Each number is 500 + 50 x the weight over its row's rms, rounded and kept within 0 to 999. Layers, rows and columns count from 0. Numbers have three digits each. The size before them is the row's rms in percent of the matrix's.

# layer 5 MLP gate, 448x160, rms 0.105, rows 225-336, columns 40-79
102:526527380552515488565452471528492453478509495443365494487524478424540486476507534407464451544484511547392395380501501552
103:508570477502437491468432473514573500506452460469561527496473501404486517479559495430483499440440454577474529568521492421
105:567442512455457524426498539376447445523540519425546478439483471586488476446558431408540494476532509443516421449475541486
101:551503473525521435479510445556538363567441605486577435453499425442490483484529513424548512432490486484575543431509502551
099:501507474539484454572407488512421576534480470522531551564488560528462578436553538450515476508454514480500491488516515476
093:348563570464550560510441471404469493487529560497467472500531587425517525449419366447523530481440564485604508507527505550
099:589484479480559504501456497468626412463441484597492447449497440540467423539423471490454538437476558536512472417555510495
097:399562383504412517508462477508452503506544567489554599443455420587493457443510495500417518448498455404495516404523501422
104:446466510461555448553446481488558523428461474457456565463512488517518586452529585511550599419568580488575461532481461573
100:535481514548625587521538490506494450460501474486532437507524564502516538455444454467510546506536574468470544490497461468
095:500456449516548520450487518537395446447491449564507514431475525488545609551452472467499526627488488509551459491437517579
095:501456540453485498503516509577612512520563496447455484449567533530497590505529432494553510473468456404483490475441571472
105:448510598568482515528591529448459546461463534522455440456546541466348515514499515460532504479445519543494559545525388535
102:441557554544512457465505453448529459455469497506471565464400602560539490493521493492539491504514474557498493548400437530
107:554484506596492516450471466486552379463425477522532423518571402577500449572620563422522535488437484513508562502559558623
101:513510450534403499463453504532400500485456426488552493466422482420561387534511468553514505477487434480449581529521448529
099:561449547431422584500522501493522471535616499510491519469532559559551529627483529526430500473421466501478384503478512494
103:431469485441533600531503476470573505525436464505529463455494528507404501556540513506495516532547556477536564449494404599
099:589513547450525479489419527478484553483470466427529491494564463513486451540541506505490516455436453380506517522566479499
102:558627430525495452488396607485509489517577506412481543517504576518531508464446492573416518568603502415480562446524479523
100:483477409462537458536506512524472505497591421503616477540555530604478515437452606593536538534501567473442516472516475528
099:478577481517546472507465466473514480520467542556538494501508548479407662470495486522475485551600480497560501510527339440
109:541471504503458563478554610535531577475457393454607438507537510553504586553578469537495554583534463497406553545448536553
104:463419479542554443530565502394541524546490589449620615469439452415526519561485487465468554500459484499562549548495483496
101:413522500480471518496548410434496506587535451505503503466530598524468513436557551508530467554510458501414490568518564500
093:519364465477518487553494523506449526634577423444529424500602509543475457532392564405545457501542470468493429493508473473
107:502497507467521500532568449528491545521509486458505483463512473561588524506524453550469607504483475436530504573489473562
093:511471520406611521513497547446480511494536497509496552492514518461565505462460566424443431489545426530574504565458480579
101:493642586428468498483449497375506516635510589410535552527493477497506469543545498551552525452446451534429366497482452442
099:484531425481461536561563456433470464526524408541495505480505420501450469410450573573399535480460480456496490475534536593
098:523494501411461505500505514518512571503496499538538389389493512450537449443517547473426427526403451523423551452479562500
097:523592549478490510488468560531464478467583568459515498418553501512539493483523551428538472470490419473472435460501480579
091:563505454451556536443516526445472429490488530526373558493572520447484551511502460653376525586491482478410519519481524556
096:346468512571513606464547578505474567490546538566476513477610443512442464446488443440460579417532457477449506517514456512
102:567426527513545487479554535533569508490520503521448474478554505618539567539472478614555552496536479463417533499420411484
095:498445401557515587476586531421490449521627509561489548582403455438450520576471418496431613457462463483476533474454394423
104:505483499502524496537468425408562515565425548471446502531570568601520581565519461500507462424454503437534511497504558435
104:523525423548480483526514494423467376548471582437498522482519509563535590562553449543484512489529477443509504462453417508
103:550508515512537497545440505544461515436568347494516451478573594398524523565459472471535511435519534486488608496573591544
106:571512543470425556501487417544444454434562514418468447528519470412538556457456499508464582524474493536552443525546485544
102:548550537474549470468489577502456536606575510400501539483454564474415516563562473423393557603462480415482487399492480552
093:502522508492462541401539573577533493494514572466530494512503464610560488509433486482515504514445509425469455573545454421
106:449525500577456545592533430505510455508402537460552486513498470462493500492505514394412558534493477434599503483543530511
109:484549530470476462512461487458455450437459542535514473483562543524478549493510462474569523475499636529575549497539442485
108:449542404525488466600502501444459508467439477505517574587494561569494554510521456505539455512447577588434549534440453444
105:555514518418550538466489543507542474485465466457615517470551544403498472569491497449453478533524602469460517523483502474
098:502466560441498537530541489576604536482461460504518398484548486507504650464526509547531519537445523499470501597482457532
099:569527485576521473477573417531472501450453546472524505503492441499503546491567488491439497451485483415599576450562555493
097:508469513502561359515539480445510546461442548473510466497590490502595485471512534495523388448472611540556487499451467523
092:605518519459470551480546537404458506553467507473488502523458532477617499506441420512510547472514519571513528513475576494
096:575436481542537509560556495510437540490607506577524454485434421507423512431442543547453438516475425544487503559489495516
098:565543513444505510417513486453495541534530408499459621520534491505530498560467390534547474419493473474454536556417433533
100:487487641449594485537537425521457498484515532493495497463567641475442412413539526503566516473505581495590512468496517507
097:527554453546488493604539481445447525561541512473508451494529426561405451455485566562486486515489480402416504516514553542
102:412496558557532529471464435516519557603463410414531488492491551559532563553509529479484399509480484502596481521420559515
100:519507480521551532470604513475541548505574503383455506542596492512553587513544536488496461580531514509449570572444544529
096:512512425465474462538486423556429441429550481413579530450515428460438460555629487470462547495433614497497566524512386544
099:485515392439595593562524424498474473448563514500392454495523497581565488497501434485488513488483532542496464470565493482
102:470475433464428533521542525570486523495535561595518490485445506480465527470428597542537486509489439439467538471532509530
103:488468470560419469480486490509458472442643607374627501429474545497586459503436459430524511547562491468516399510503440572
102:442449546443523551443362491493461475422496492457532448504478491505470505484525518490602469584475499549499454547451491535
099:466494528480558518525539479505512502562433570487472518482422549531486527539428563518440505577564517515533533487464521476
099:465396482607540436493512556482533570510489505447488517489459671493435440477504478497434412534444583577509540476432562499
096:483473482525535555596469504503471476494565437486515562481528435496439531512527454538375529521617454526422479567456499473
093:518562456501503459474513458453537497404603589521568435544488525441552616514424471441573537462470401507495468555441491530
100:537562429637561489562574510498574482456527523527577496436577512465430485511488431388510503518482611448494592436530481453
096:454585464529506574482517514497375486529471499459406547484549559511467525536502540483554492494490488368443433529574501470
093:483551510594462484489587481516413509550480457564455513559532425582551478452557534505486535462446458407493532476512495512
099:565556486499442573566561550462461487426419492421540493495516546537471440603419542455539609548508596460560567480519469592
106:585512437493463489466490551505464567436533440412527508462521540543504505424521436544609526542495489544538566595522537493
099:539522449498509431505590464521548397436436546480472556536555530531497384467494535474511613539515539442434441525532500533
102:489479499539536538610525501421516439391459513470381515507498561486490492490528438443556518505425472545534469477471483496
100:469496465580445583430423517489559563558509481507487520512605524429561505500495441425604447567553536517363535528478466526
103:499486469572512551462455445560525505474531522545481467496527494499482542528497506573596536573550565435489484451410531487
103:507483556494553464508528379485532508575475532458460554467554537494463502472501453506478502542442499603451494468440514442
100:505567482580592450454529567571592499477463586448555509497423580529528539438480588409502560495503536521533587536537515489
095:441442430518505451506533528525506423418477497490504522495528472495479567461522454500490379396473476584504534453551403423
093:474470505465521626555547428485508498424519441476463474463527458476532502499499451541475526445421502482526504471567452388
095:503584418472455445409490502553445485496541567547414483522488485406564522463488489452573486587526501517487554541548553529
099:536483535521535468439495419499604518602581483526494525493480491473438533551492524528614520415495444521557462551486445583
098:500466512425566378472502501454537570490544442520475531560520449607525492594569554450491391467508453524463525552549552404
105:476498503551545395502520503500471494494522504370541564529473526476577452492448467453631492497509450514518557612541504475
098:523418504460569558516484450472512468377465462474431544364454471489458502461569519559517530492382449512414452490511488524
103:377453553419511618447454562508477477544485531462467544422450502488455577587530408481503521571421577452418483473537508547
095:538363519499421553474473451518522476516548500482476546538539499499477534546483443574523514472573480416503509512540472420
099:407394474539501518488561522487489491404492459665472608457540503585422530527510483525581488503515556526488556571415549542
100:451439535504498556452551417492484428480557443488398545443432445552390394486447401477497558475538417446495531500591526528
102:540488470431502511575442556509568446597502437501431401395565536440485504638482466573541513509427498526562470515436507493
095:501507551459599547522496508572401463438403476498517505518525511443643484490537534587482490541583549568456502432478499543
100:509515525544565506509479562417416583499518404561478490469445520417544486511430543507591430522517488478481554475486474538
103:507506486564445527503405510495529466512494461549560543435451558541496550519564499530528494508444509501497547493463475520
102:428450394456533541522485459457479499463430424529526464526547447538537531440562387397472432540480459513490565473526493550
095:476462573510552403542490473508590501451495445567516476502513505540508445501542464526492541538544492438486504541503554477
101:545572406462470455446478474502437571474442435396469495464479519544500491478470484516484467523493501480412503454503506482
100:533507636502516562474623534544535512533551491480455562454445473460400500450442492531549422563525533414378547481630492536
102:518453461441408512485498585444419460543517484452537497545595549622457519491518478467597570463369450511494533577554593484
106:494502547571503498544539559457454522465532523524418510519474501484473477491512358488420467466479486541508427510622409474
096:476451371644473521542489410515513578582458462502522541546515442468511532499484565461459460449583492468542502499485512493
103:563522586485486424490561449463527484418560420500526453389431530449462470609517412463483464566410542474564492531459437501
107:463415421470472514482506464402568561495541513509442481487561527509474541479534452524569453458497522490522434626527479605
098:494373562484567617506438535518489466469489448543431497554476573516535438476649507493571525522550596459530432475497556484
096:493514576567540504492528450492623429387554453487560512462507502460385495521544546479453496555564405479535403486487531508
110:475454556465584552488485473460503490503462496549462484431550469511500497404538570441455529547634493517586560564370421555
102:488465437537465509518475361441507501494521537497459527492576566524502543477466519547452421549592523559562515430498485519
097:534568463526521513655448483515494499470461481502493481463529523556441440493511472517582546533450478522517528453492480609
099:581508499473442488509428512536435457577551418517527466542501501612509559429417488610452556408524518471577496604513463640
100:536494475516605473535556419460461443528469526452481460443522471534498498518569449489472595414554634581558432385518496489
102:535540485521516488515438534504468545352513395524569472472564444550609592481519460509560483439521508438498456558551519599
102:545490498443585498543576461493515553495500450555431477460619453443503478482461452452471649410462542506531581428571500462
103:543578541490482555490515514525361574587413529491489540447457538495572529550517539499428549520482503577547474479521503442
094:435523464498442553514461513465550485453484569530536423491592558501512555496581485438628427499628465463458484470504459523
099:496443484533440503582526526452466463511432456493545580515490519450499603505591505567518438464547441561535469512430442470
# layer 5 MLP up, 448x160, rms 0.104, rows 225-335, columns 40-79
097:456473519529499469485518469660501389484567440466551519515558572330524503478421529466513415578599493458550524493514549369
106:552512413469476433493500428539519494496480448513500500477438541442538478531421480511542470483499462663565428433446472488
103:451482441542406496462475505411502459507589534471484421543502468503547527491495515547585461554483418578485548537487544563
098:497489463483577459481543603504369448510479535525508577479506501524452507552485453507575610502591594573497540499569509515
110:502529501483500524488475620634548525425445451448552494575409482548589498461516557485615460526432454472524544512600424425
104:470355574527515446500466556570538522406535407492525495443526550548537519495522468478587458537504547474555519516484450557
102:537585504528521471535502486417408595531490439495523437537450480518519474594528525461450503540583536552487486503482576516
102:533482540525541514522439536446489552511520456502541447465458493448514435446516477435439448457496548512500490615456545479
107:491580580473472531509469598581558542479486495519595544560535602544522483565452513483587601412481455527574494472506461536
103:507498472470435507504436393492487507564455461467480474459384550496529511512498466457551480482396438541494580505445423532
097:428502570510602521478472522579513546441528484552526543566509492600464450512506540470454532532609491524494577510441558452
091:479567528480572497518502532504392473565431498527523489565518501450554422481541461469448473428432441386611505467437522447
100:494494493524423543541525470517530377404404525573530427472491552548590525593478493513454521521499509560547444541544352478
098:538485585505536527564528465505522543496477481467628532509536511495529545489532484566562557462516389513511455541477511474
107:542514565469495478419521432466561505566414500514512614469409507500474520458439531458553404519501542558512391546529481494
102:448466463503496525524603473575603488473447499531508507477491511504458452481515557515555505469420527465596505460407517431
105:574521440546444513463567596499362568531415535558477451575594418471459486535554449569476487520532453501482451563391469548
097:479463576536418448445482438506531551597521488515516456516542508582441614498543575448502566454485460412552423550489460512
098:470529546443493477466533509566516523543464521480452464483481506371427566461485488456548488548404436524551556525451521509
106:454542508490549578526487516473519560464524465493617365501482409562488509562502503478521488427468480514456504518496442454
100:582455504508604552513498516488397528506537427391431545502550500558463532545412479506556494443422480524501527477513538481
101:530464471499526477545452530487572440488442461452433456495531475486443464406575535453466537573441461449553378424489482459
104:518475445478553483439494501444448521512435491488540502543568555533499478493516481532517569539457355517525515580428473577
098:523529578535444408527531538532548481592515435579489507404529496492532452553609555459516430475374415592406525515562517559
099:492528465512498478498592516438514454467537558521491479498488500516589524527516538486459475452494445455476560532529478444
100:582520500429499524470457467504540446523521452482535484489532441456546510510472493629549386497500590518492521611511454514
100:530557459513551473552533488459575451512474462474531514462472514406475527418453592544464471463511434512486431578471511523
099:453466481436528539489491593518500506526500521538529528488563455508564459408497471548467376510464458538489562429414522470
100:502467583530481481550461485442438492541388445552426544475541542587475451536493458557454470392523524521444566483533540390
100:467475462520561467431520535430471402482499542623461484498387436543518509543431525432540443402444477461483547554561434487
099:468556557603426562524502482393475431456532525458630539543519537545474526482402465480620404446521519543437443545437499433
099:493548420482563486484459520488510447446517478480509507335605489526458486545499582473510559529608438487527451413501473463
096:543513456536487453496472423477449548478499427503591511446546550506472503416417415396536541531504462562566430437498571482
098:547523497455514580429438527487525395363520553585507504450513522502506424508563532502508456519427436577518514547519594605
102:442547463457466469479451499547484496545513525512541547567519524561537406489569495503472512586559512462455551420546426526
093:533487518481532587445527473439504550536556465383531535494595579508487454475497460495481628465501434485493438484484543477
104:387538422540450530418527588524527475511463528434454525481446472505584473450485487502486540589493481549471592443529499529
104:550451479406485479474486554487521486451495379521383572536568490496543517449526552563491565591552421502463519473542468546
096:547557500468547437433559477527475590515480495542515477429354628487490542462494492478474559557565435523478573498464533484
101:462597455411481425454494609579487471559496484552488424574524504505378513416467542420477508452513499430435541404510465432
103:478407652502492560457485490576467581441436567455467626490528551499515538607436396504503487602545524426525498496558506520
097:519506473555539495486605451522564508547474529389569603506502520494476467548580439450451489424489538551457476538466425378
098:500449498473447469433478450504410469501521467499455455407528407419539537430571476496464551404477512503580499486615428488
107:559497427538470547538496585511501504547534571467474502512476560491517552487581558493482490488509495521475547498478467472
109:457487514435513451461406576494505473480499502484499421566584480568482530511483655526412559459506459397556426523525503552
095:482518485561588474483458473544492568532562452547575515554522482516640486461461547563478415482442535480467499427427468486
097:387456507468533482499542374415403564576498550452496389458502539438522481498490490483493525535524424474535482506501486519
101:414426456583517482500452473497451514573578398510587454521518453524495492534432474549500540479450507502527516513500546514
104:555487440438574497429545559482489551524540421561577476476592509546461415496514464424379462498538419492489501567492447488
097:584480418485570521527548512409472430549497533486476506446578429504502476432537505487549448501490496600528510570440434573
099:491408418566572448473441515504492567488558484634453523483454426494411499554463525514459518490379542525469585489536372533
098:510530540530543438484478522482477481585552529509498555531473465489605543516476606418501644434515550582483541594552463605
100:374519475470506424497425511441478497469544540417465552462439574552454419492514474518525477478515529425471471525456564500
097:526423483472575433477457567523514551507529463444435472509466465521516449531495448481430466486488515581459427434429548502
101:546426484499456416498521532452451547520370572464531507449446545502465447529424601556428579487565472493504480493540471505
096:473486580628530555449510440453508457520512555394442494491422396516493492454497414523549535485580441542540507444465623513
098:460487516484471557441540458503456465564589557488487437512629468464506556472535473503476490503519560450540551509465526521
101:471463470467522526488544533460503563418492424444586404488473502464545442468518405557560481539460481466471502510471529566
099:534474466446434416563447478532535423505425492524448481548513463545517493509509522430493480602476553500547561459414595563
101:498534570421487564442480473547467419433444507456539499560525510465445514434562527547553541534418504455515558409474486502
105:485456488524515482464402475533568472555512497462488544421518465562439530471491490568534573454497495504435553423554420431
094:452430505428491542490575437513508453437438472531472533606533508464452420449454534496506469434406446486427439437556480493
104:517428481447571437471537502609508435429531496475496516412499490390504496512488525481552630476581477503526473518493511531
095:522462459558519545526455482558592519444571456503435520580460468472514437446554606477501515488484529477478399531393451442
092:415493503562547514477432498469604593463469460447495488550490462440473558422471500553485449484489532509435452571488489515
100:441461481406447564489448432535426461501528440574505395473472523524526520503524555437517496522493439564379479472442493574
097:530443608409547442491305530486496505611523494508425427521480492508442532501507465526430492514481445541561483487523508578
098:374439500475596500485514402561471626486582412528513516526497453444485516481526579530465519487476572479576528488506535482
097:503595525520537495505620488538493569515562575527550466421376476499450456511437500464546575518469383538544441487453504483
099:468475500404482498472406481508581495525414453439421510509548519573503468527527424453514527552393567510498455524556465405
101:358474522546477504454461471585454600545558570389459588515434536541538539448429454436539446489528573458503517556386509453
098:465452538520604595616483500461454459558461446537445453529509483511547437525520372491591471637476603562549503479460431515
102:632549456583445471521523558561392447518478655480496587610444416482568507549503427423486494496509462518419459417462511438
100:486456496552398580491573366431540500492523516423492405421477505526539525471516533515556559583607568442333536538454560557
094:485503511457472538490577478475543472532563467467534454527472464440516533450479459540493584420500406491547543388593446519
104:490470554500421498563480573533542398486591480585526499439464446489517536468479496393564537527490506492435510594532507538
107:445584537570502537471446547528496439496492502550579534540504451531547568515545563496511488409465561413478518512466398550
100:488360528524517543596524464502502574450498495456533501467552470526538510497498479455459544507466467456524536436441526539
097:522571500423509494508407598439485520547477442505533530482460488414460601523538559428504616536565534489576559563509474472
103:469484546528494485514533489399450483444431461412554502454451531550511521507460524515397448502459523438502420441560497537
105:567462456551501478614518394494452517470444558533614566593545453441429488490449556448567561505477540547565482521507497506
101:474446507425546531482581532544424485476665551385471531479467535529505413444414444482551452595451428481496502552519537577
097:527530461425471566551478454532514423554477502509489472533433450392564529501492508417497439467502418565415363602666382515
100:560498497522520446497412503517497483495423527438427434496574561515521508488471533478519425501559442519545479551635445452
098:434504515511495464488458551473468527544507608451499484524503497527421558483472505475513537505490609482580545547407389470
105:477543450477577542511532569559439397562454540430581452557553515430509452479415528427537486420450484511450557496575463519
096:447556560495531478551422498483539442429536512552457472439549488459465486602439458529504480387442440413519551507541511405
094:437600506575518491481474506412502483461468512575537393533489460422446483448533556571448438528569462473427415526552454551
097:457513641432489470510448528443505530575531535602501470559564445469515587417513504475424440517498520471478550501493516499
096:479468482532527584520433438482523470502581482532516532460581386515486460550462478583503495447422410567543570479601573505
106:427538459554542449505556548428468541501516626538535523503530563492503508562547469448591541451391458522514539483421598503
104:475552493429562468603636511528514533491494579459480465379432516421516567545453487519432519526554517550518487477458481487
100:543536548557480614584542399563587414470483537547468553508511487479508451424626504538454545459558548470422478409627434524
097:509430567452549524457476430528570505550430534545506476437443495539542494572464554445454368544495484625403573529506556544
101:474532453513459609440456587492481498613574600574568456452571463584486573449514443461496477517481568616451563537495532544
103:533400519495654537477580476490537472480507460469429483573542443424421477425489460553537558520510581414509484483568511481
104:367451411478645555452532551513504607445461486468478592526517574504538554462591428530510528443492523515425607514445545550
101:602417450486510440512437507468522480596460551432450548548415475476517548491489433499547548525438515420472486547519592489
101:541526494465591586571414448516418438466480429404535457464495533460495515548487452495467437526587547504464509499547509545
099:514501562611552448522455547506499536461429505480494430486518514427552481571501395459498517421436441431510503565562525461
096:556480536559564482544506498410546453519525539510488546519533572550490598560539465537384431513598500511471535558465559463
095:566500499471422442470575493497555478461594563496537524471539449545470507467515454507509532475442485516530396530496571433
101:463505481491489554509586534517517482411529482508497561555464441542561468518575537398571466485593458476433525500493528487
101:469510465505528563476498453508547409438403406479502488531526446577484477504443634613494528440510552461506494520498461472
100:577521521517464475503476535434549444471488396457495483548487565488450501466429482607487496469542483495585547467524472469
105:479475499504518452491500468514492457400422358474539535506487575486461482533376507435499588495439501484463484559432449555
102:477424511456459414593469424420440538506488497494609418480504571500490500539471548496509508514498455483467391515474434503
103:568465527556517474459563526524489456557357530572583527591574518423486606461485404525552557492649476478522509501567548607
102:512494493432454539479524430502455503475426492417497546506488438438578552496417499524552456492500564532545485468472439525
100:562516459589474493443457463476544522488510431561437526566483393563475532512469526479572556544549440548472477510427476509
097:594472567562548473501584579450449484467425624525498473493538454533555621423564491437542470469490470476517505485491490518
# layer 5 MLP down (transposed), 448x160, rms 0.0646, rows 225-335, columns 40-79
101:460530517582533555502524384458481493505554522582448461587449435494472486510484488531441402455416477563482503565443576526
102:446497468535526515534481513487530559529533476520559529484413519505534589604518462416474538465532511625529519577485538536
103:524491470509426497477433495496480507457472470574548514395565461503520549517430543540553480521542518531480525527535497476
100:499565566512493486481446517537436503437409481480475480495443521410497494567580583531519385477440444482489580433424542409
104:528526545491486460523558447442553514479384495433539411452528467505486503504451476495468507544562467583498451524512456418
101:418549532492603544495496442535448553484490563450522468575511492451469525513570558481470500576464419452445461606528482505
105:429436454582453542466415488529514485564426526510521541406497485458417579554562529623399540489477406566551448446548497491
099:514455530471581399504405507566415513470500517639446451494466542499510519397533521538532530489497478465458601533482413453
103:506396536459443569534547485454616531510389436422492467508495565498404591516453566446462497437473480482558505445526462481
102:563594470387487447574574483522476526516559516521506487437527516457527544470544471578525549423492478575517478598457514519
090:500533510551455442437553420545506579488467434476488458494395472517504517471457539498566471519449528487511437443584554479
096:565513437566537515530428515579447606426495509486512523498495556526526502542472465465444499537499550461556489499536469546
102:573418496543497550461521489508417429462541475504512506431491545571546380478548418505493543456564497629560509474473551465
099:508563442544544558451488567456501461539553504501517449569535433444535485484569546461530521491532470473524519510476491419
107:451440443480530499469550537506480482598463479405476418537491519472427472476445490507490558497549489552473535623503448557
101:544490390519503467570590509506521519523464436572414505531515511533519518458559483551562474569525509558490507471544460479
103:531563424506529498477491565464460522461498496472482505549543489494505503565427451604435493496459492528539528497579455455
101:508395476455516532507460543501573503471536501554540419491449570495494501457536520459510432555574586475444544607409450465
099:554521576593440439515427464536539476413477603531500378515474512453438557459510533501506452510626598506511409480473483442
099:522483446584476529627512529556435452537504456433453441574473484531508507550477453556546492531440471547455531494477504384
099:574455560444475521495468600525513475536456524510472509524442452544514459463503516467449397553473589497492533547467532491
098:513443497517491561486580534643451445534546553544436459476498590525503544502410536484517531546512454539502460515477556574
103:525436517393506444480522558480412503537494390479471427510517552592546518561562504612575515561502391483562521505505464459
101:489514523538433521464471549545506502487488538465503455430522428436636485482473462513466523571461478396519481487538530499
097:557526481546465566465519445491475537450548472549530419480401637519512592494514584511528524485536456550536481419474470528
098:429460402454586540558518487535455517450478436519533479547415477468542541617413516501541474521512533546578429487483440440
100:549462457439603553511551492485649502527535503541439460594411537558452498463499563400406501501366458471432535453494424498
101:492527551511481481505516469496554444472475459442552531561536527556469560543536488532400348482552569531457512544510487511
101:532402530551445481519454469455469498531476463562492571431514559550558562523501435470517533508494576406581502527550454487
100:437480511431466489539403458485583494512426490492489473439512529544532517600439520505585534419473475549491544530544570431
101:540470563473573484521511626469493462460512472480495488450458419461519521505496576469423557456524498510526579462569530498
101:478647453498531523458516509440589445436539569514574513526488475566471503548510443416482538438532549516579563555653504575
097:451496479526480441545491582451474514582585550473434482448527472528519408533520519499585438528491449495479559521534447554
098:467556497546459529520519471488480482520504503473486406475564448592423495521504498509515471498500491549494404597498446594
098:449481545533480395453564508502495535435476514533437376512547404478452468461439501494617549539550543605585422515522450557
094:496435441507582543478372443568511510505363481531493596471441503526538557545460416564461470462564474451544469585565446450
104:499531523556497541466533484579506493532437443551551472492492465528495550501462680533466504520492533551494420520486461468
108:572466444422493530482499526451460568491503458551581510573513453464528535538543423381480590542488460550532539499522595487
097:494479574397520473522519521534391549453487513538583546425502490454501484444568490470518447481454543459405455471576492529
100:579457495405595458512557507448546494552592560486495580538459508503564463572481482632554532574488503509436475557560587375
104:508524497510495501463508553493555444550544492617554419506546489424366460546457506482488546526513501570490519450582464470
102:450577529477517591397496463464413450468477528500458473515534483535483501398531500561537469438456549450530435544527594484
102:556477516498500546512404448520480463365485511507470423469446490490490515543486517609574490530474458431570490508413511531
109:464515524447521473496548526479482458484462471469588499454453435505589582436413500623530568456534515477571505544522349510
103:573465449448506494382443403546466503511429565604462470460550509466494458523550592530495548531458389522448486544547511525
098:505576510465473467446551477475602535416531546545515474542436497453441410509458406497383478533485489348516527564421591482
097:536506387484459602557466463462423442471448540502535514574380513500583483518615509467423518491595557485592453544532518391
103:530487524479465475498494506461431423567526568496486475487468493505560525455490470366460492607429529595564500434462535533
102:471504484456516576539462562469546573555514486517436492475483526534585485423522536526479491486537522518514459499425503470
095:521542450496563487493454421476550546492541451488538492547522538469497535472535519470470540474492578508540529421543506406
095:453506503601520517471498464544501577525468452472550548547578518571549375508643483520513427495547482525475469522462551567
103:479413469490472521582518531570536505412461465527557455435395417483446460452540449510516402489560527458611494456543483414
096:564574517428483480479479514456445569444616460476498504552549605469493513557475458470569486579451507579469445540390485558
100:334433422437504544454501445473483491537446590636482464426495537411471481453499529550506429533463466486465464479493536554
102:504469492382476516529600542452455496488401495487486476454518400469450432511489475547533581462479469494511507545525583505
095:563510578440580481415509502487532416439546490389539445467399493563523506500468485410484497605578587532513549493448455553
098:503499495514452441412484541496493462535524544430520518522469433499521398459581492519483578526557492426596592584558545538
102:452521462552397548459480499464546456492417505602508455473503539564539569474523567475568439495464512467494503404497472529
102:475494416549519404574505480442461434460458464520523515488479546564486442492492418505487543539473495482499521391587521503
100:527477529543551540483535389445499408503603507470471516436465522501549530419649545446554588494580449399495481446578511519
104:437508493559527550460507532533582460534507566498520450494464529538536573439411561487496493472517571549493483469493550488
097:541452585623452506475467562556546536522492457509521470482484485428563482386451545471569567463433638470543531616487485545
102:462541500501516515411494537563427494615541442520483471446419523451468555568442426487552545454542418494547502561517520503
097:480572464508452517397540415484485467545438529518486587524460519518533452494426518470509555512513565524564552522472535485
093:500430484477489432451525524523467464495520526514416490437379463494425514506491512432552513508516436492537590489512464428
099:397483528591476495485458569501487501522483478562441496551525474488521499527569508496558458555456444525501466466497476613
093:453542481579518447472468559524418504501515480455424477553471531485419562492497378497553507552498502397468468542546523398
094:505425609514429397452431562519506461597524520488386488472507457538443544532461515442530510405530492552476533551485470475
100:389461512543455423480540404506516548526543458484452505525474541481487511549545399498604487497440532499536538469528530527
101:490483436507405498508510463395528515564550453436464571508524578557554539543542457579532559461525456527563553622532519461
103:504515431553503458528491475497518511530472441562511527447451453542446423396506533406560562460482508578534495519392484519
105:532494576515462588503392487470500464470506443518540482505575485465524609511539482556492465502456534543472522439585568479
101:427453626492546434432406431476595511474465493481478512506460405472476535527457525476492530505483559529572552461563522464
096:579498511468489455468595504574487526512492459412514464466578463615475407497525446474517482475489521565429576423461577432
093:497551527506572511525496558401484494487470479509541509531486461437512493573437563525461491514434495447505473519529517465
106:462546530440542552461438540500527508453461468451516550433520528560501498551436497523499475471445487450481507439482540476
103:451469617424528490541515530474542388510404467534531509515513516495501491648562495518516548457525562407564560480442442556
098:509502565470519477488449459558508485465480583538478468425501492543455492563477468513455547480477543478517459440489453572
095:541446457553514463494528562498535598532466523474403506547527509432456497508427585531473549489522469534484567432502449519
100:553483566613472417524550480545597518463403502510467534436474462451601444539483561454430547554487485562545516446513527439
105:461479543466542471596463434637468530563519564456451480455522481458483516551428567567534555511480502496491487470414543443
099:455511446522569489496494511406516523577489458548498460449515517427512474544534528375450548486436464466409484484383431494
101:555469551456466481438490630478539419525566586497555550556518471423489483498522448474473527508536554589529482510495410562
101:493494470542502416488577541530532514449493516560563509471446524447369423552500478460420477571537451537582549566578580496
098:410486546473505574497458523491499433490489498540407482411441522522508470529466464504544509539583417544548482499563476484
103:521580385568398523503376463441443460462520556495584523440488541468491439598571528453485445468611501514474583523476553468
096:475444589514579492573501407571557427448498511473586537510528556561533469549582496527484440550578493556462514498391530478
098:497536504571488572500465500481474532574393512482492571482601544496449433475481560609532525485478399551428557471474474480
099:548509487499624542428442511553468508556577495484491371476528552476495463423453511406525522494597551349485541513490490509
100:560555495408437512450555554579445439564420561513493412409445537487498537455459528430570416485576515527464372534485485468
106:444512467445501496459503505449514643446404503474485521583450500526404478459548437520503484482427404577548529593453563502
104:540466478418558591519462524499478535532587577464528495423588474478531460452519502598476523470535477444536466474584458548
099:449515419527479555537470490544448589484453457581526458422492534493540508457513372468491551486470561532473492422426563538
096:529556510438497499514496573480432423467454487473438404497478530502418347486438516510463508528471405607523558531535541445
103:537564575499467444516518519414433552547598517390428525542541445538506510544531513504471494583469506445497456497543534542
103:552513446478492523447603488532470493532544490459427519520544375477514485465487419541559496474619514500455467562581523488
102:502317504460407473503448636409435581555556557474524428432525495536544531520518479499521527491534449549486555495500484481
105:422486544475485421513513577433471506539510493483539515440549581490544484453418478426512502512425417529532523538566488536
105:623544440605460478471495525479516520470507412506532493426528574546479511405489476458523493465591484487508514526448587445
103:441489450572557582484595569493525484453560477528508504509499446514420529500528488538528512556508478500440508514476525454
100:460577531536402545464480406510485496586419494572499456495488500473468461504525494574604500450517507474500447509453551520
098:480539559514519565509506535548530462350530539434474497490491575538434523592511535533484428554510437554450484550464536518
106:585580502467525430489506512542485601495509441533496521520517545620539542537572511505559451517400506525494490408472426489
101:493488458454502544421481446462439497405522487462536505447509431466478500558541608486581562529513467442519531411526535533
101:585539473465424518494482523590531513519593480530474532459568452531558471454594549560477469519504495471485453443522556532
099:452454475421541523561516547521438537578460547432509482493499508559434510457514519504445447491578494439458453474471441576
102:598482595527490525507502482522466543575472446492472481505566555506518526616496525544609481506451517507462499501545463520
101:492473499476494471504446471437545505522555513454396510499400569529461428454480554483559519509521490469527479553642582516
101:507491473435451490541564566493606501461558545447446490425506504556454462555435545481350504411546479564489495474562475425
094:593528633464548482454468545560523485495574550486523564494588552485556567414471505514493438627517539525546452466542452530
097:424483562575538494482548394445566576549510569468506462506381572555506497481522465537542456511504529545491447508498638404